Weights of a small GPT-style language model, trained from scratch on English Wikipedia: vocabulary 8192.
Each number is 500 + 25 x the weight over its row's rms, rounded and kept within 0 to 999. Layers, rows and columns count from 0. Numbers have three digits each. The size before them is the row's rms in percent of the matrix's.

# layer 5 MLP down (transposed), 1536x384, rms 0.188, rows 125-179, columns 0-127
111:471523532530542500479500472528484503569526482496528511551514530499451539544504506516506511521479540487507504492513497451536495522489499504527506482509477461480477504534471488517462482453521484508468473523469523499510513497493542520497544487451493492528472502495479492509533496502525507523500493462519521468446460511497497513512518506515482520502492496462530479504491516538522479498514
099:525515500493529512468500536518447480440470508500532473494518476514517470519540576480489490435467533528582503530517524510525501500539521517539490482529459526509496518505520487516547513523489498503509492492532479499524512493505522492467476511514529469486522472521519543481501470512522501461505507508494532486480478480505497522516503499465531537451534517521464494504516464524479481538521
093:515549520498455494501490462501373492503458492502478497545516502478460529505489484498430487527535504500497532486526517502491480515506470501485503515495479503536520498501451481452553469501519523513504494477481483507475503541491512472504529511497431507486489511509474536493502527554512487443483499478504464518506516501496484454475500544520524513471503552499487511487460486496531537458500
097:514497509494506482497513499484532486514521483449519467529477526470509500513446517486486463514497506500509474503461477513506513471492452487489500466553487511486485503508466474541500518461483484496501513510455490530459476481508475514540492523510505532462502505494500544484483553533531502446481546491448484532498532502480465521542546498484524460501512508464473453505508479521506503492500
109:464521517517553465520480479538431513520477481500489477556511485493495523503503457543490502511512520505526481486491460494469521552502489476544504508484465511488511507526524480463504475502432481509540487497471516519504508485526511516508509469507513510496491504490483528460519506487549538511499430467521493501472495484444471516469504480506522495509525487498509499517477487487451480452496
092:516473471513495468496464520490490484549458542488465514511474528513468489483526458442492480503502503476523512517496531500484497517501493525541475515499510480470515477480490509475470480501517501496496512495503491497528490512502499504430501472435504543495514498493498464539552494480559483506503506485539476485446471468537514495480496518471493463569528524505434527525511500501505532496508
073:506509468495544480505475514537564526496495505501518462493484475441476454470574522497506480504492471478512463572529501559474473465470483490473500480497512485468510505506534494482497465473494496503513508519480459488482492509489490501505515497505530509536465519473472496481500525479497497492510512507501505512536439492521509513487478486494551519485478480452521534492504511514465513482463
102:519517520524528479501512539512465530484507524514493509440530456522433502494481437473486530456551505546493511539530487518493493504453553523506518469497535492499515544517515513460500518502521459549506476526539479528548492504498481438485503479500508509513476517521513481532533525478500494553451479464445478509484531503538457456501521523513505531510473498493496482469491474507505520542497
114:498547501489487498490509542517465480503518490508467492494554520530486472500490509513524497475508498491462528494521511527516538530495478507480530514502475486462491505518539475469513513451520490502508462491492501530530419488512540530482470520474550474533528548482495513490511499497472513470490462568455478470476467540517514549434476523507482511482472518501505494503486521502499484466510
101:527476539455477465517487484510553485497497499431450466516462509502544529475471505444494494480477465521484513493528515529489527512541476460478498518503491502483497468478448487513480535463505510483439502505463442472528501481511458465516494494485467527468476531491508484504519506497505478464541515503506515487450533482466504504516485522486524475533538500468511462431483498532486463489505
109:503472485517511506435488485532469511514498501504499502481530506510494487525517486495535516501502461542492496469558512500499554487528474524547511536492508495498543485514485503500497528468511455522449533474474508506519497530497495486504466509502453527479490512488483503493546494518516516437458523441543483544445531500522502468522507470478536500472540466541509491528492525502524506501505
096:550446512512508511488515473503495472520520459451542500488524519474521546508475444471527520494511464471496507498512496505468488505507499542501506472526486480453505545481532511505475480467526509521499496485478480512499499498511550456493523461554576497482496504516543511487494522523451452514514480506472475534535495487509506494452483538511521474518501481516526522456507485493542530463478
096:474533516502499456449465505550432482459479480515495481515439511448487517508517525543503516533528494491476481538468519469501542500503497505502495512459445523530551507501452520516513526492514495538499535502530516500528511503479497460487493510479507505490504513509479501498471461508490486466501509496462496508526498514487476541498524480430508486455497531528511492529510461490521484523521
108:506535533481524496499511426535427497505517484491474461504494493480516514434489506478483514506526507531485534491504547463478545494464514469471527517499516500513526542480496487499505493488510508542445491503499517527472511497510500492499501515529530545494496579501453518468471472556514474453545485492490453514521505483521514511443485500487536470507506507525500532468488521530455495459519
106:513486439457530475503500472513530490491508459479514513488494541546455505497531472489498505499500471514469512490518494503513473491451518504465499519463538479517505469534516512542489476496491463486528528542497486474499485488464458467498495509495491518461533547527487534510517535465495477492486533458532503495480509515496528487480510575531516486475523512492508500487492494540494463499506
111:518526495513465497505506501513476502518485499479484485503525494521433508534519488500560522462494475519473456463562507498525532502496511496477522555476537497503511501505525495471525489455493508505537481477517525467463485503496505503545506515528461532476503537497529482518528517496527498491494438517496551480484510501471505536497504520483483481473495531490522513507488527502494480536503
097:527480529495524493483534506487466506536474509492474520533509506499535539511473491514484530464491514528515489509500520524479496506484456471553524514507506456514512515495529441527546516498522478541495475523502507493509483530529457548525514496515500518479500539544495541521477522503509492444547544517493523512536493494527515489501548516529556490507488471537517494469498528549532519513547
108:492579501478475504526480444471494557487471494548486517513480478491510494487495512462482492522495486455521495466516492483530491482529466480544474500472513481513491521509510487542506480509499518491539477494541533499498506503523452457517512539467512515514470432472526499493483530499504487495528446455529513460480466482522463471547488516479506495477525492460516550511538474506500507484539
078:508497522530492500522497486460537514498492518495488486556488504472540489484486529538491495513491524540466474464487500518495514498534488491547549487495499509498522503495484470481510545491471522477460484524490515503516465482493492479479506524521483496481509485522532514495487481515483504426539479527497472491482499487509529486491500530497537526507502476501465477521537462460519526478522
093:519493566514455497508497502486539465488533500468479478518533526492481536515537482516505504519492499509491508484479521472506555481499447526542504482489485512484505516536484493496545526482451504475482574534458511560479529548520504498513511498518439515470487506485515511535484513506511501473513483431462479498526506471522480528490505473441511523515519501479499524497501523501514496461515
108:523487521471530484470529446479431497515507475521475514517485493537491513458468467483488520522524479492502488467524549522491477546487473483509526479524515510494541475518510496513512547529474509503480519479459485523529517519532498498505519478499507525488483496451448546504546502522485473492519474537494501504486502535475519506510476497523496466520517508529471486563533455523470477493477
083:533481511524553501465530542529497520499494525503462514526518524536484511525503497473508479480497485512522514517469464551483494509505487516497520444490471483501533505498518511562520503510480513496520492489490507459506529496487470502480473508502513472475464458513524501515468516512504480437518471482508474514503492522478481502476493546472498499455507496534490496534495502515502501477508
092:523484499501485525487486482484557484513474539503513564526463494509490514511546503488525477473481507490521531546517492493486512487442561478511470480512507503482494498498486514455512469493494506508482465502516516531492491496437510479482502530529523482472459518484545520535481489529517484520464461518505525519499426509504467519506458527493498510504481481491514510499506513486535476490473
109:480504481512470521569513495499471565483471489489518446519517501479482582498468485505493521473476472528530494489494483485467450479532493494529519506507523531457499526490507506466552508483482546509485527516550457490488493506501514555531504524522472474437527498498501457529481495489511490502505471500517491494517501500468500535509505515482595502538523513496535528509506495502511491519511
091:507513518470525480453521495475453495454537513491540512484516484497429568488513494493509494459477501517496525489499494525508481523497485501517473499485519527489534496480526481503536506518538530494490476519499512512478502505476525470540500510485454517482485501543500499500482535490484411497493493450523534466467482498490477494521476495483522504530510522514497478485476503466466467529456
097:533476482514505522527518536483464481473503485486442503514522492500509524502503473487510562487498515520507540505523458471502476462477416496491509490544468509486490505491495518525513475450479528487543535527491471512494481501514518473524508476508535514486517498569491496502534536498529510496506482482521488496496512509504492510517523481467520524499485475486477507495469495505509513464523
093:519497503531484517481514469512529483521502525551479489530508495509496491493484502538503486504492508473503508496498512483469468481558483492531484507543546517481501538529497485498518501475528456470463489522502517470516519516497503506499472514491499505438501521513473493496511519484508482500473495518498485448470510499501502530491527481462521483516524484503502468512488513478493502514514
121:531502478502536514483491489464519518528480496481503482524493542509499517540519532515527486537477502522505483520500539499496513502516523503487495513490499461537438491538570503459545507526438528523489456450514492459541498510500447439495539521542521473499520486557428501494454487478506481499517481516515489502536478505543491500488541506512500479490506511515454500491546519541519502493511
093:474447492530487521544562527513448576491493484506502537504511514471501490514478477494515498464479545478518519492472523490508496496516521511532488479503462513501481469503472477490521518500494511529518488514497514452499570495550493514467473505489514479551505488522533508520542490547504470459511434483508496486477506473485508524493464527485489487525507548526489485495508491524543530522507
102:506497476484493508470457525500429497526462506462520580515487502539452486487489489489500495518497439496490540469512528472513484508515486476527493506511520525466504515508511486480511504458489509524513500488561477536533511525477505499493459481497515531572530479509521494527487515529480486475516504519526512467510522508506536534526468506511531524474504503496469497471486497461504474497521
105:511539537503550483512465499503506470472472525500525473522474522517458535509493483578540505508502503503486510495496547517488491444466489480522500493489441530547456494480526511503480481494502497511472495512473459520509500520530485513545517475490480546528523457520451515507452525501509519501507473530489521467486526488511509499534496510533526479462507449521517493525504500499437500507512
088:516503528509520482532544500457458525504488493491461515518488471487485481495490477481502500522537513546514505513478494491538508499489518460472473462503471519492519512481496528506510500444549491484486499524491537533483498520507472459488522493474471493464487474494496521502473520492510507483530481459527499503505502492495497524529520471433496562495509462544468503466485469494478491492487
095:517502489493461474494485499481509461476476483509494459499516529469516537542497497454506485523506514500487517487535497543468526533499477516511523515506491515533536500531520501471465507456539498535473493460510507507473500480502503497500463498455502532563510485478454453467512478525495465503509483470500510573507493464508481499511520497501539468478510432474486451478480487514487466481442
092:487459543534517511473517521484443473509468511484515534520528506492513529471495469499470459504522500504492543500473549464530518474506481565491544487463490503484491466478511466486497545512493469487512481503489525532491486511513537512480522469504507491506469504525487503445463529495500474512491511491485488513512501469496497527505506496497482510479498515509522516511508518538517501496533
098:495483460519495484486580530528493472511499468501572505511484534510469483505481498503489516502490488499484511480476529550499490493490469495525475457501501534492504501498466515496539512499465495489513490531522520536500474475511461498464484543489507519472478494539480498544474494499522554500513487509496500516479541532469492487505523472494480496499546503524464537471532500496524483461532
097:485510498494502501463481518469455452497483505521497508523459503540496480499509536509485526482482517491519501465536513480499456474484464511495502518500462469500526497504561465522552451467527496524509485524564464520540490479530465519441498514482471498508496481508509483533478502528513488511530459486505516506539531494527536495531468489500500517509527525497483456526488512520471494492524
098:489487483525477501488499489526486453526478498530527498486512496529504496430536510489544495448506525483456516458517490472509490508504545491484518528480499512483482467494469477507449514486539516508497524503507475565511508490471513530511493530530507523495468468507532513511479478505505479486519522511498490466465474534519517485541505509528486515523464511501520488529530475463507507556557
095:492525489476505504457524483478490468472484499513476504478522491503495535495532476442491471440467529520475493533509482472470478447510513547539502481489459489471531519485543478475525487467509514487480493487492533492480489501507502538468543514504478483498507470513489468485521520500496506489559505549498505548464486511500514449512497516488551535528459508471516468539486505473491470489515
107:511481527479470527506519534522485495445511502461498520489476497507481490487499483512495518543530525473526463495507503487515526522498525429522520532478499515505495499471519528489487485546484539487476484515543501538487482502495508500471473471478478502510564519514511510504526508487487510488502502498458507515448502472535506491485516500462506485504504528480526447487502486518509532502559
096:467482512485521478480488463544436504546505514484455516480493483513522522519478457454515503527533501516493517471504530507499484495498464494478477520537512479512534499485514501537512476485500499534452473510515475466481527515524520489506503477518525483476522484518483519456468492500502461493501514542478471515538469484522501501461500505522464486468561488565483497508451486491464504524492
113:493478491475516490540531517503479485508468446498468484484522522525512530471560432479479456485519488502502537530476485537472488493499522519467505533490527525490498518502470495453454532529531496503508522539523509505531525464503486505549470514510493474484495479531515481515504484484440517494483493510479510499489471481449529515498496513472454520484537475506504479473513528507482490488511
091:500543484500463524521494521539467522514499515510480500503472511516469512468513528484510514484531534547519486488504481501500479533498500495505511492506501478466449469506506543485529511518536530497534505535502484462508508540486524533439511521508508519505480476493474472498543491511516500453522484517487492463553482547526539478465542525482457528547525514567517489504490501495489505506538
120:495493492499513510503539490526488503489480500500528490505538489529526485497535498488524483486468494478503532509499463506513511521523459487452497513466492505488507492489485505491483531479499526544489479507517465510485511487479505472503446551526509486483547540546528518499482496533488517489464522492528478520526496486558518497508526505455475533494494486503529466503479474502484473564475
096:482481498495518512514484492504490532483483508473477482509453502499506506492528508487513504523518484511485482533513490468463484477525482523504519496503499509465472493525509474494486518501522493502531480518508496516516500493553512514471490510507482425510492498524488563512516487526537518489530506553504500497476500525506481484461529470499484498491517544519523518510488518496492542466521
098:512548475481488500486486513533540513498465514465551478491430477530501471473534493495484433470483523518488519516494536497500514541495523521526487493526519532475502514498533516478500576464476521513531466485528501510468474508512469502507461459523530517515497471456525488484455539536479512482510500531521538509478516522501489522502485464488495512543528486499513494503461507535465484491547
097:495504506436529485515515501465481484465463571490520513511496525477523526502504494505484525533490500488480512522495496524496521493517499484464464479472477489482554442524449495508472468510505484522494524561523502517532506491493495518502502508492495568508516450496503539537478497527531517462497485501460504538513503550491465527488491501461489483490498512501496498462488472532479514541532
094:530526485485439543530525489494503478485493491510530562472460478466505541508502523482486522494478520470504543526517498522482514500515500490501482491487475526482508517562528512518500452485525522490523527498488516509521510492528510486491512510509512503483482520468469467526502525501502519490510513479499506529491464529492507500516461525484496557501495466490467517490523483542539488507497
088:491504525488498502519544505508456510473487538497532545541526518521556509492500535502489482532487482519454517479551503503519523510507506513515539450475533478482517460537451520537470450482502480502466487514496545507505483492517511514527543516528458501498501494524470475496500503517504540513495450491530509516519506506492519483465533505541512541462559436535486484509510497458495505505476
103:491516492489467475552479504506478505471510501527478475483458518482494530484477500462529491487488519504478509485472516509512478505527519511532520520473492480523531491525470498487489530508462503506478548549488464465467457496456499470471498512517495503522484502511518509529523496477519516474523452500513457491492513468471510522474475506522483468497458495485472503450500516543512528491505
090:507494484499501524535529469538550456486528525485532528548536495478473515529525555492487486433489570546460502521508535505525478508539499502466496499500488523535490495510523484502548452543529520510515476491519557502492487521515510562521491519474535526525523444515482472503507532502492504507492513494486532502471480511435504542462458457512533523523513504515523506499476497513504518466522
116:472492513532486503472550480487499494517572518478484518505484547475501459492492542498467520530541527538495496482493534474493511510520560496501465493513484515516484527512510472462525505500526529482499527532468505485499496490465514533481486518498498490470507500472549476493502468503493531476511492529494503521543545516540498512471513478492500502504448466451495497499510481461494465469530
103:498540558465492506503475495523474463518497490474486493521492507490464520493459508497478510480457525538489490529487490508485459485531516524533531511458498463507480512471487489558525492529451512487500505506486519488508497505482520548488511495516525491513531501544478508509446508516513460436467460505506480451510495526510497474506531465512482489551511569455501505467502510489480534479498
095:552523453517480463562435475458517505495517460537438499500492495524439511488511437457519534493502474499520531528517491528472483535517514470462545520478497513526481477502565517523509548490492538501495482487509543480529507518485517516487492491493497511497517479496508516485447482508498489508476504495523501501522490509490519495493486505503525558490530523487497509508453495524521504497492
092:562519518534481487504531512523515440472506513511510499548562469499500496509542522461496495530507462529481463476450492493464517567528537495512540504445481465505479502506530482492525523485447484519482530473494476502440505475464522487524535486518497484518501529507489553523493511521475489474515492541536466488476502501497475435476491485486514488515446507479495524516534468506529506442504
100:509505508493524545577460501517518502503505497518503501490498490520489506493465515507528504522429550489500488469517511476455474492515491495524482470492544506451500539475491451493509471477549493519465499471494491519515456503519501448524456478460527485465489479469454477557501514494494503459523539536510503487511464471493492484504488471506502513497467496516475448469500518502518490469528
# layer 5 MLP up, 1536x384, rms 0.182, rows 126-179, columns 0-127
088:494511512475519529528526512504546543514479469514514463516470503491486532504499524494494465521478462514512522515561466497472542520493489490493487529492514487535502523507478461492518502506524474518476466496501512487540502509502488497494520494449506473529524538538539463497500485506496490506523484497523557523523511521546536499534498504545499530479488491508491470503475490495538549515476
099:507525479535500525481489476495517525499485491463489525521488437512474500497520493465476503528508540520510522500544445533514520492488456473546525493515527541526513506447521475510485528527563462481523484480464503511510478518511508491512505481485502480465506548505480495473552520506477448489490459514526485477515513479495442560477501515524460502456497541531491486534467485499533537508486
099:526504499511581487532476545524485472534552485522513523470530521480500510481531511541504527477504517523500465521524528478528497449473483443522526519501451508523496492497503502505529538517498505476524471515479510489494542500526448522477498542494496477484527496465494493494534501478498495483453514475505532513496512500518464481421521515516515509526508510552442447539529511486498509491508
107:491494494482504465509481463503545544555510504490539572510555493486506512469508513476522529492509536448507498472526506478497479509481428493515544499521509524515507485514530518489468518506480514516504493503498497512516532522530531483523481513502499507514532490510522499452510550490515496491518541583486506472518485484512468540517508499521488510469496470512519463486506505520447532504491
093:494431491494519482498443458538508488496504482511440507470521533517545497483462538535511512495481507502507478491521504453504525535487475467460527499489517524521496522505502479485498505518542456505468493507484519487466488486453542521490531502502462491476445484494538513503486485493476522471537506513483473527523489491480499480430525472492477549509496479504516506480479480494486464492469
086:477509527538481524509468466489507522515518513497498522531490529551490470527449467475503518495543552508525478463526521466517542504506531513526503513541476497510521536507480446546469476538487481486453490493564510486497486539543498481520510540495485527483537491552522502516482473484498528518519532456492457512498529511491479480498518497466515500544501517537478470488522496483521488523495
098:499515514425528513518475498506461496501517486495540498481482507487501474498554480525501458555474528540474496487521513544464487480507479526459499485507519469488480531491503511490533484551479505488513495502445544549486488556520510501530462484500511537478475509483472474521507504463507492508516488491526540493516529468411526475477516476495504499462492491501480518530483512505503471458527
109:514500532485547526443494517464478466524517518529533498464540497475470507474505475518492454517429500498429520479492510463535507458458513459486452511502532478499477496505507552542489504480528535555513507474444532497500510463494495513482504519535496494462525513471464460496486551529500502486517560534479474508482485504497488490480533511511481503512525528492467498494504505518500476508474
098:492475532509523456485550467501541496492466524537501528552474519522520454474520467504521495488491502520476472488549508489486507492505520526504523524488516542481507497499521516478522510512458504505487527470485530483483564439497492526508524490511498505535567508480499505458510501534529450443485487504493536550512493490478489486531458539493497475515515493495529473528472485481516524481500
101:488474456479486527508486492480588540577470466509512499506487505500499526499485475486467510504507525567519506484544487489513510526495476532516535527469513547492491503450481544469480491477508496497511537503529489475531483519489519488519492534469548504528468490515474491499499573518479540485437522456493447517466534458507520522467519472547467471521518496460536520530500482526513502471519
101:523524507524548500521552470482532496540479497506479506512497476518501499528516471506481474484505437503489474512489467478501512539506428486535522488473444491473496512517512478484505522520476485501497476475515478475504507535478513464487520490516506459514504521519490483499505480470501515497515492440509494525504486492470519505497486491502558477498471556521570516492426475480520461467563
085:475506537488482484491492476479476519432495494518517500475466503494493492517547529476511559496498482506445541531504531496514528476551494449474452502489469453487544513463498536531482520477492532495459525489500491466487491499477482551494522493514512506505522466503479491509489479519488541487505502527477520472489505491481484492547505473523506486508463469506497527460485467479480475485479
113:472505491500488524500522451526565523542527487533525514481550485487511518455480466493518532472482491518474522507522532514499533507476493532467523523461549533524508519509487516518469518505484517529512514517506498502466470506451465516535529509517514521472487511520476470496494484510489476487494522538440471511435502466535518517521489498542472494503484491491490491497459518478504506522522
102:487499486513493488499509506504489501463495499459491484514540509518501515478500491502491542506486509472490518496540500516491505493511521514542532522548489516534481476475509514525453466492414462464510472490530531494538539473509526488485504537494524477505521518490530525506495471525524533516470509510518547541495480468520441464540483490532486515449524496510513506500523461528459498461498
106:513515548499534484503527509479506481541524503523535531513469508473488465491507460474499536473482525486474518486531497502498467508511452511483502460513516534481477513505518507533528479492511522529528514514507497463484502518524514471540490512527488486483495491499515531498496503508493512496499513521508537490494483501506497453482505521479491515506504501489447475512498515479494510562519
098:552497507510529523477528493465557492566454485513495471498531498521557492467514463493482514527491486519500482467491495546488479531500470503473484503501484544495451516496522517469520492520500453504467497501523489484541501499474512505529532449500442499484523456473481536487521525449505534486538509495516487472464507481518534494537495517499514533515518505538514518530505525556503477500460
105:547497485526477495516488484514508509494495519530510509509510478468464465504515504469512475473514494510509479472534472495500553486478519487499480468482528518562478512526529470532492489505492508527507501497435503473525506554529471476509526518462536528507490483520517483523426458473558480493480536529416501516492499505489515519481528445470496479489504492442510524566468469542520468495487
082:495555472507497506503506510540596478471480434492519513465530533536486493495523513448494481513505519520548526538509503493530504488461500461474462506518494490492485494537502513509531484544550486511525506455508549526467508466510460498504480486541509526506513518531512538466533510540576510551508520485541507508517498529517470502519476500502485465517552473481508495490482534495498466560497
091:531511518538508514505557496463550509539470487498512510537500491486492486513518457507506484501460537528502485456502540501487485557427487505498498452486504526502501520483514528518482517524482508533498537470489477503497515492482474514513556465509451482471498542529521515559487516473472491539489474484479518491524469490471535545440448515533482460481525489494527545498488478473497485489467
103:528490464484469502516493430513599503519474491491482513496471505514553511434483519490518530537510551497510490523470474515536515491505498465512537532503529472461497495497498531546492538490528498486498522516483550514512471490473482516495467521532491494493521541481490502483481518509476507491494525491520510559474476530539509472494513488534491477479529504511496516505491522478452472485484
106:560524478463495510499485508517564525502468511490495511516498488519479531540502510492493494513460517473486512540520496505479480491481438512480516508496520501547515506507523492452489522546522512499505479495530514493533534491539506525500478506516487518464512525500519559518470542477505479483486484493508461508504533482558538501464525487489476494482468523496523514535489474505493514486498
099:445471461488511466502517474499530465520533531507461497489532524494475549505513485539481504472512510462481515508509469496528504537434496475483495509564478550512469507486514540477520515525475451507511472444480529527504492472450527485501480512513527530517490500475521505514492495485475467476517476476499455498489458499480502505495484530490490445492466491498481492482527576540536499498477
106:484500506517496473515487485484507527507550517514537500497505479498466488498518461476505524500527535502467502500516487507589458467479505469512512508497529495482556535473488534498510499487509494504511529515469470499504476451512526475534497456489487466517520512492532508482537505518485474500514512481527461473500491511518505560505497492480493486466448532435518518553518507473503518502498
089:479521464512545502523513461514459483455485510538499498533490515510478489481495500495505533506544525480484494525472500466478552552511516549501529513495487475524496529528513491504453502482498453525500550485503486485484515492540492548514510506517499521531504451542453520513448494520499544486490477514522501480512517466451464491526507497503513493507520477516485454543535520484486517526513
095:512510468473480499474494515517474519508496478508468456486557523538515475493516539538516492474513483506495499491511481490483506499528511507477533546462520461531487517501487501485471534518491507508500494475494512493513507496506464526484465537500513487479539499498512540517498450507515480518457512434505557483497522479484448501533486483551476561527523474451501494510505497496522515514519
100:493488454520520494517456531506548504465505472469480500516490454536520451513465514516488503490488515544451509467465514516483523544506483515480478495482548472472485503542482540508466504528492518497489539482523496495443521517491525487539512492525536457473528527515480503503527500503485537435498528494506516467506484485504486497526486498472530509561521467482501544570491474502480461474461
105:484472501520454506538476489522480536536517503510497464495535499479451479505539488519525492490506502497453519492544488523525495498510500468520501508490520477531568488467508463505494536488494499524512472464523487513501459487505510488531473467529504454510489457499468475512498489561533454522565476489467558495518458501512481481493547506484503463503497535456468492509525504529492511504469
095:524501505474466506481475526524488510494478482480506551461525509503504495482535498489498491476433534480488471497472520488479477522494517470493492514502477512532451483492547535461489548527517494454469529501492542528526493463496483472498546508506516509492552549515482533513497521515568495513461495461511502503508461470540483479431526517487491493479488512527488505496507498523476479511489
101:465527497486489507530492536504491495472537512497516518464482509535477518549482482484523444526505457459518505518496479486477497523520481509525544492476469482519535509510489511517456492505497474525481536466508525525496460483496502526509553523485457503545480518524515482526470443518509538539503456509493520475532486540443490493472520451486476496527534467518475452551501497522569494500485
104:517429482511502509481550528513498500490522494564477539472467524476476511512456527489491530516521506515556501517491501467479512463483446516485508486458484530520479510525534483524484483504496512478447525497486493536487491506537521491490483497506509510465462517503574518487505516456457540488538503500483555561480492525525452485487531505533464508502498486478465506532468522488520491470469
097:493488531511530498491479507523543519491533498480485487513520504454434448522490528527496473460484499465523509537545505519492566515528525508487514539463493505457525535513482508520495543515466536521519485447485464491495510493473492550497496508497525482471508489499476497523556503486471492512476490468514505467460553464522483514503508499528486499508501497483474497510528520556563519533518
094:554488472469564486537477521484505491493481495538508503497499529517487449474508527525507478465494506485531484530511558496492476482489517533473549507438529514483506540502513491471487457481510494512496531531506515509484557452470503509466499505518512479490530439503491483487509469526482513535477486526524532451474510515437510486505458496515477506531504519519496462529517480444485513503488
099:537474495541534539535511514494524521473466495534502514504516470505502490471486496511534476473490470470495477474535548523542518467514484513482492552463490487500474507520468506492485502542538458490530505498539485513489502519533462488490492488505505480501512495507474499487461536483541446522494530513516467476503476498485499503478484491490515539526503462512525470527483520499504527444496
095:485437488465519494493518532470515516491470510504496519513507518516526501506528446494507499496523495479509514496550489485498458503464470478494490497479492539479489513542491518541470538493483504504495511496528497494502464504543506516569465491489494486537514494556539492439543487495523494493503562515472506439516523516528506526500461456513501458510482499471496541520479528462532505502468
096:486519505452505506498501484487547519495481504500508526503482471513484473472531504541467472483484529469506476483484498520493503520461490524471521478499497477508545489458475512464588477508507502507499501488493448521524483487487534471535488483490480494480490525443468481495560526474477504491463514520471511476494506507490530457493499515501497516509497492513513493528505560475496463500512
104:505485494489522492511493538501512490497496497525464521477471546471517501487508480528506465487491498507487532482493495521484504551467515519489518512512517495503537444519547499485480521540477518482508496514470499537472483536531483501535486483515530561536542495511517481510507488508495495492462520501497488449507513498552524522487498492491522507468437524507516510510528499481479448488498
094:520512503476480484501458512550496540536478478559509457489464493518515508548494512534508477490454490519503499511464471531507543468461484506508556517546489500509506495477517490514552475483514502526467514504497508470478508521510532526499529473468501489521536508452501499523508525461513508484532517492512541474452575487535515511505489497510455477520477540515516497529522442493492490505452
102:463576500486494521470502476495458461504501488539460480485503536518495476514514491509521545504480520482509526500498453535504523476466510492479484504506501527506506550471514506499479535479488523476540521486523480473540486511473504469479487490516479516559501469535527479495516438488473528532518483505486541527497507504454546448523464473504479479523523479501515486531536544513476511455522
091:508476488516463549519520533520513477518476535497508489465498497480471461523547520480531487515487496564491492450494488501517541489470519564556493424489565544492496519510529507483497505497481509479500504446500522498493510505510535506497490516534493437488474511478517495531500505502484478468494486511514510504515499520509434446487543511484495468481465521481527532471593527516455512477542
107:517497524518536493545483490513530509520504477511501517538505537523498444505529480516508512524536510502509485487508466521514547509502514465518460481481489491528484552490529530546500467542483506495498469480476499505437490499493547484482537521472482477525484517551492480514477524471502519492447530499470473505477453528538473514510519548504487447551475519466494526478480518490492528506506
096:510486491511526488504538504511496511444470505489451521519490474495471454545546466503479500447494524486497470469506489491500468525492473524421491518457507519461518533504508491490487513543514499475467506505544498496485514474485462488522515524441473481482476491448501491467485532482533532465492488523523477509470501482532504441427466434554515505553483466490509513486517508496507491475483
112:485487523479502534491445487520493518501471477507509540507492480495487427501537511458543531457526483521446550527486465484522495478504521446509499507483467482503495511502526513430495509516536494561486510456488518510506488519486476477470494485441571483525484495502528496497527495512502476517471527528487478516534519510535453480511504501503513515526498477462504521478488479490452504511508
095:511507506527517548508500562497513494505506484506528500517550468498523453518547488511462528525531484539502465523500547513490499481501506497485503506479489480489464501562467493463462511496512517489518483510458495564499540545481508496438503458510528488520522498515505515480547492509486517526485499522508496513489506484493498497513510474499506541503479528515458488523512496506470517488522
106:499510480514491489455420462509545491498522520534434484478470512511523509489527517468538516551490551503516546481531530488477561515486526499516490511511526517461489560504526547508460530504494539534499497469511491518493470518502502493555478494494484524499503442494523507509497525481509522493472497494522488491523492487485522532478490480477487539471467504516454523493458505495515462454525
107:482484493503457475468519521458535526529506494508515481504518491461543499500542482521480512534489563474497506526529483509501491501506497539455433515482513477525542527504499510484501525486543492505529532523483498516486561535555510489523508523508479517490546508530537523534464516491529503477542520453481527511534484510527492492522485465492511509483486521500530503495509505509538448470497
100:523553514514500511568508540516495484482452482515469531490512504460511475481484501531544527428513509506478510582495469490483520526502513544469582541531536519472483523525502494491484466527489478499511524533506485507482533486502494491470504491519519522508475498519500482534500526495534516513535481524541476470537512465479504522455514506516539467515493519489540502541556497495470467515445
090:497488537474489475518483517501573521538481490510492443503484481520494503498512517513545554501523504485495521482493492432532506516524526490525537486534489522535452505480451527574515505544491462480495492486501442463506512447506525450481517504546529513537463486488482518465540501493491478521487499530460531489509533511479478495505487525524486478492510497503495494526496506496505504513510
105:528544493517493468492533514529517470465478516511480491515498516511505462546500526524450535462470502450539532527500533517448513542499496514469540468506533536473489507529531507506494510470508495455503500500482494503486510523518487486515511518471540521507477513480518527500466480503476487481469527523530480518506426485454521499513526510510508479502504485491506528485490510461458418483506
091:540513516484481520512498490447495483466503477514519502477475497513483479528478477511507506480504490566522503494498477495522472495478529509501482532488523470485516540496560546530483535452466516511507492471493500506457455506471500468501470485507541439495505543488500491497473506523530528495491457493504451460473515477520515529515492464486503518477494490483483495496490444494504526502490
106:502538493486514514473532478509514525453486512535474489493514558532516440466495499483483495500453510472483557485484490466527483488492509497511473495499508484487500527493498534488478516474472494518516499464510475477482461475544453497524481506510486506498486516502503530449523525506501507479563536576488481539510477490473497507528485514509445509478467502478526521498497492496512481498486
102:460507491486489521503450555490525483542474508522506465491470493493494505518475453454494507516508500460539477456467507499495519508518482524480479503471494521447512524477522543447510502519471532541554528505520520442501540519513527541475492474493490522515509515484533517469515492527530505483549498503506481526536499489506560517515510532524501475518526524481522530492537460467479488534514
102:512498474501469490518526485509479518485505493517496512527515467528458487512503489540487438455506517551522504499526506456542499480507513518504543522490532511491531511520517528503466491536514481517502506484476557466512494488483481493540536516469514499462472487467524526486515482518531521486533483490494480482499507479499496539482476486516578487536499499532512482543425414510513547522499
102:485515473508496482466494503494506498484472500475475475493474527497460514472530529505476535534574482478470494533528496492464466496481513507464475450502488486497509531481482475497515468527460522548503522509488492495515504470455511526466491516526487459534529455488456513547474547517514472531478495512487519483482499488483519518520503520515511511517519521490487538502518495546540466485472
110:497477454467481525458518491567496478516488516510532474507483488478501482438474461504504531492505479484517522486506485521476529530520456482500474507575460535502499511458442515538508488473485493511514487495541486520520483503474496491519485498500545523526513475543509490517524485510501504484485528493492492486545518524538509539541542508490477489493503488494498507482526512505527510484495